Each number is 128 + 24 x the weight over its row's rms, rounded and kept within 0 to 255. Layers, rows and columns count from 0. Numbers have three digits each. The size before them is the row's rms in percent of the matrix's.

# layer 3 attention output, 192x192, rms 0.303, rows 145-191, columns 0-95
105:099092078105114071199138116097145129155126148126110119111121129116120132076174097113128125127125149142144169143127122115120139116148144180172112101114125128132094094125101145094134163105086141167118171125136111122073169130131149157103152117118139134154099102098112136094144135106128136086
100:096122112168170121113109132136153108122115173129139111129118155117116112146152158146133100183127136146120133085094110115166126091154130126150141143147149127160166127163170148151144138153093123123116152064090115136108143112135115152108112129126168127154116145133166152122128153098144154115
104:125107153107081133134132144117099118117091153136112126120151118165158134105137131141128165106120130146120123135124088173093171136117143103089098147096127163097154112109128119141179148130077129160127117148158150142141147146118137173130114141181087142151185077122143168162176114123131102106
103:098138130141158093098151084159151122149122141128124101141158156107094164104164188112154154122177156165114131115162134114118162150148098124124175050129124167180119128146162116148150087149144136150109143131137106164120151143105123147108128133137123146100115149132118124100091096165162120111
103:111124098110156122133159139087135112138145141174137092088184125131126109147139112101182132116142119149124112129142158167146145152112110108146086105125166103134134169116106099123149126128123132144154127140128111108087110144113146126136136106126093126139147128084109119123116104134115119122
101:141151099126123135143107101123170135068118155110119103116140135157112096157117113101158107132172165139130184124140105140097121109088175122096118144139108083087118130152135137145101139126162133107089136154129135175142130126115138144112142132116115133102124089132137080166108149136175117077
104:127129104111112163129100184127155157098125117127122137101101122144098157084101118115118138134098137126115180130134095146095156162157123135143084144118085122111115093112117100154144084137142161113139177154144137163146126147143139132136136121081127131141149115137128143149148119129151094152
090:137161113102097147149167128090090150095113138129096118135120129107185149169142100120174100101133120114177109076115118132176172110117147120113153101139096152152132139123150104176100131064125158163100139141144132119088119125148116119171161129120145109137113088144170096126171126131129159141
093:098164129094120142135099106094115158114127179119143105142142112138146121113135116110141155068111101114118124141115130131143115128167162089145169132125098171155119157133163177111123135127109109148052129120104140143159121113124154122125114123097099071169161092130127149121121086150128166129
100:109134143164123133144138112139130135114157087084165104126127115143149177134143164092121156162094118100142152131158107134173139146189146142133146147149113143111126157136103123109136131121100149130148120109104076139141120137131097149154148140104127118114175152130113117158163143123149137144
103:080148147145096119135174103152114121142138129131176138121162137134147085107140138132171089125124131103129126129112121115149095119111087134109161090105147101149141120149134094119139123102107139152102158123124116114080130077155123160127131162111152094101143117091161123122134111120172167120
099:083093116112118069120079130126119155116106151156103154121162149134143114111198084149140124135086151080150137128100100136172110148100117166121064115115117080131110131148133147116132142170131138151122126142160143105153130139161100085132099089143116160149066118098142120154162115147105118136
093:161122132112104118154110133101133087138191125130141136131098162107184128164124143120130112095192164162109132135118144108145157143083080124136111099136137105132122111122112131159130165133116114107137134168114100155135118159128114137117161104118137113152128086119144131131117179153154141116
101:138150152158143134121076144121099147145139140123129101165130116068172116106138138158135163095156121143178145114133108122187195121100167144142094147133123120129130167144117144094172150112133090109117122119108089147110103118123090174147114112135136137148107143138130115118129114120161149127
103:119144132160107110116087109115094104130128081150109128130112139125112114085129097146119170160115112127141156165106179152117137129160134125116095133106115124081135135128135129121141101181115149113116120164167117069131122119085101128116134095117125143147115123102115143140125081113131118146
097:132098146170138115087115139121092147147159122116066134136131137120138135126139182154082154161122102115140120117118104128133150154099094187090143105114088168168133164114100129149145141126103116101090067107125164117124149160125153094146144128160155132146108086106093135088126114109148099146
085:097175113110123177148143158138141126158154134148113121114116105121137091115114121153159071125135130147110156083101087130142094111119102118091151176132108117113106110090123094117141166171164162149127116162144091110112132105119115101101127130118123092152119150166139138148142120081180105163
095:118050141114119139147170113121141084101103131114145125117074179105139130103123129151129098144115103158129135141131096169171109097140131125130163133085122155105145160075175155135112137139113148062115105141150130155104114137131137107168138153165130091143111102177128180142122103119137137130
101:131145174125126127142091140148141138122155142163152151161155133117113115141111061100131168177140171147132119142113144135118110105118110120131116093098115152136094129159151120133089100145091107136163155189114148108156123145098154137102113131099126112128154163127173129160146157150075126147
108:086129118143103118129125138117143108103108119117109110102140148113128167136130110138129136128148111099117123122107120132085100192143106097110120137169125154138116090110150160067122057147094132159126121134106076143132101169123107161173092118140116152120116144148131138113093169144132097144
098:126183106150135097126123146120128115097117070106134149110114135146179131097159097123091134162136138139139156116142153156135136098131141112120093155111115149109150110128104090165137137110112145149142103142196156136067096106080140108108193114134174116130168138133112135114106185140134086136
101:169131120186111132096158122149090101136122133128101127123099110142085094156120086126128141132158115102125127137121120154103139116120158133161114148159156112080163133111130145122137089090146108118190132134130144107114132158149118091116092135140120108111165079135110117118123145134112071088
098:137140109118152120110150123163166130103165122136146108095165147160140143121158154097085127111140146145112138119101122128124118132105109118130139134135114119138141137127131076120128152141126176141117124134111130111094120139143143172111162115089194129150147088087129065052122124145099121096
093:153125100167123153108112098128140109153081100099106094160155160127090120156144097100107137145143129127103119170145124140128132141156154109109112179166150140122169152099103121149157113122145157068090143119134107106142091105118160121149143122147124105180163133134165134112156103153125139127
095:147123115129078129164126084112134116141144114093096119112151121089095121124111182117110126167156120126130086125167129062124148135122109116121142161106149108118134163160120110106142136128110099125137131090122142067149122129121150144135153123112138148112135172119125157125092137099105088090
097:157150129146130117093131109122128159159107162139116115098123140085158117168132141157137165134132142101118121131142173130149154108122145114154134119152115107103108137107148115152123097161119092147124138151112142161116111105157109058122096130105122136144121103114109083113131075136142106152
099:134152106141147122145064109117110162116132080129112164147081068124139114141155145121164166118132073157123145103142095135141120160154139174107130136087087168082148151122126100128116116157150130123133118152101131117097120135164125130115166148095115119104129107124142099135155126056092138131
092:131148132127154161121114161140166124109133132134123204105125115128131176112132166120152122120162123143090115141115104121067103148102135122127091162154183120093151142116101143114101080127175104102110128103137160108104112138120161127105151119140118148127122114108170142134073110159176104115
096:147103078161143144095156142130082133182131111104094126111141158140143154165139057162127148164120144147159176114130150154155108160133132109132139153123099167101147118130107157149125159145143142128141175101156159147121163102161144121118155145119172158144086125121133080129146137085134118167
106:146119135086129148113139126156134107107095117111172128110141134095145136103124153158114118121101094132121169115138127129145117136121153121144133114162144134115145138159142145151162146153126129131134119127111092112214094096140159171138123141096112125114108166156129160121142130153177152133
091:131153117136136080128150139114080163138126153096147137153100128119114102129142138118109147122101118109119109120125149145092135157118136132100127125155127165101131148118119114127168088130114173132136158125142160165084119105130108138125075145126139159151166147141141110139131121165049142128
093:160116122123138118111082127148150051105123121141118122107079130145128127159103158164105125115148147126145135133140105155132128186061099105115104074115114138096104158100144143116095131161101135146125151184146122128144146127102153135115149132129164110157117138109108151124142141136141171085
107:110107152117183084119173133124115104120116129149105094149130175120065075133136125103166128113137108149120106133167143154091143095152150128125148096108142125103165128145140111108186144067147124130102125109149130149102106137161090133118125078171116139153119113154147149144104140132095103111
101:133103137095150132149133138097124137130121136149108121103122160100107104128124100125138128129111143125138128152137157084100147144129162143113136129158098107107133180103146099121200148148127142153131158140153099124149114104133117150117122141176155113105137150153110182170111103069102131133
110:086161181109113130144122148117124122154137130144127104122130121130131125112156086151128127110131100127124138172129133094131075123109095108104132134124115140107130086130108075096155156131107103130128117139137122151082124166104102147100127080137154127149173132079144152079160116107094138114
089:127152144131130131073125119115152151116136141128152130188210111142127153132133151152151155150138144132130143150122165102145139115108152158119144091151126132106161179112153077138097103114117109112122112110123129174131115145119154088105147159124125084113159173140083078186127127109110103097
096:164143101100080118097121128125151149141142117125125129147143153109096148163099137123100158144137138096108152118126112122111110117092109122113094144152136101122135141124093127029145119157135123070113139140125128108133122156149134128127168098102107120115122142138166112117122078178092121122
109:141162109164051124130108061129110160154105098128103109085136140143127128125108117111076157064134109116114115112107118111125115137121135134152095181087121098103111114074124141136143129170130134141101159104177107142149121071130133124149138150118157174128117126137117103089178095124133120106
102:095140139142112097111159135164082105138096141131102135138097102107137124114129130150106108162140104193173136102145136148106109128110138098129135128116170144133109121119096101111134094153161103183121142130148158118089106119146141128138100164158127164117163119145136128114105146127158158163
127:109116063161126090127119127127096178126179137126104108123104111121149154130120137135125084085128117141094151091143120159127110154139155121110148163121119117123146178151114114104108079107135116105121154109143121109109107113081126130116142110143096106119135108106119161156131182132133108125
112:136150136110120182124112142142122081117143130086196133158147111136119175141148099144136133139116139105148117124146180139143108169115160094128112121167097125168123129121137141113138152131127152157092138138155113154094110157116128144124127135129166137120131129178116154109141123136119134171
085:115152125117185086114151130159181088153116156153125109133111102110144126125137162118134144120153068117089155165120114136120103121103134162118081130100154119111142163128133159131167126125178155112157102098112137170109150131131108134121155097121112124086136128123136113103149150118116171104
089:151135115088150093128154129124105098133114156208136136139112131092147077161126119132136162131158134140095117122163116129135170094128164126103120091165192161099142117140110104092095098160136118150109132133128112135121141126115118132128116109116134169138092159114092114098089125173104141146
110:141112132117131148120156104135119135159136180143119116121163116120120114148168068127126117141118139135137107146115096145146173120116124113093129156144104112090147094152094169149110109114157109105155150156112112118131151125150140102150147139138088137066109134081107137118176088153103107127
098:177150134133133146134160070133095114116139052127119144141098147109108125139132116116112134176145101123162101136104187105112125145160083088139126109120115134128125134175133091133118124077162156111077130139103115112153164112126116090146125153110106149116101135148152161111123125099136110157
103:137162143153146129115165118118149160148105124095121102161106134121113166098113105121175104162121174170146144140152111125133158132147126101129116146128134153149137106130092130114118095116177122158123083094121116092130124131103137108159130099114139130126139125126106164123119137116157110127
108:125118116099112088137104143120151142143160108135152151083127101131156133161143154131124140123171120144118130109159130108072127100158141123087137138097110079121174073119129116088111089149158109095094162131122125113110107183115118129082141130140094127100126104125136116100139115148111132099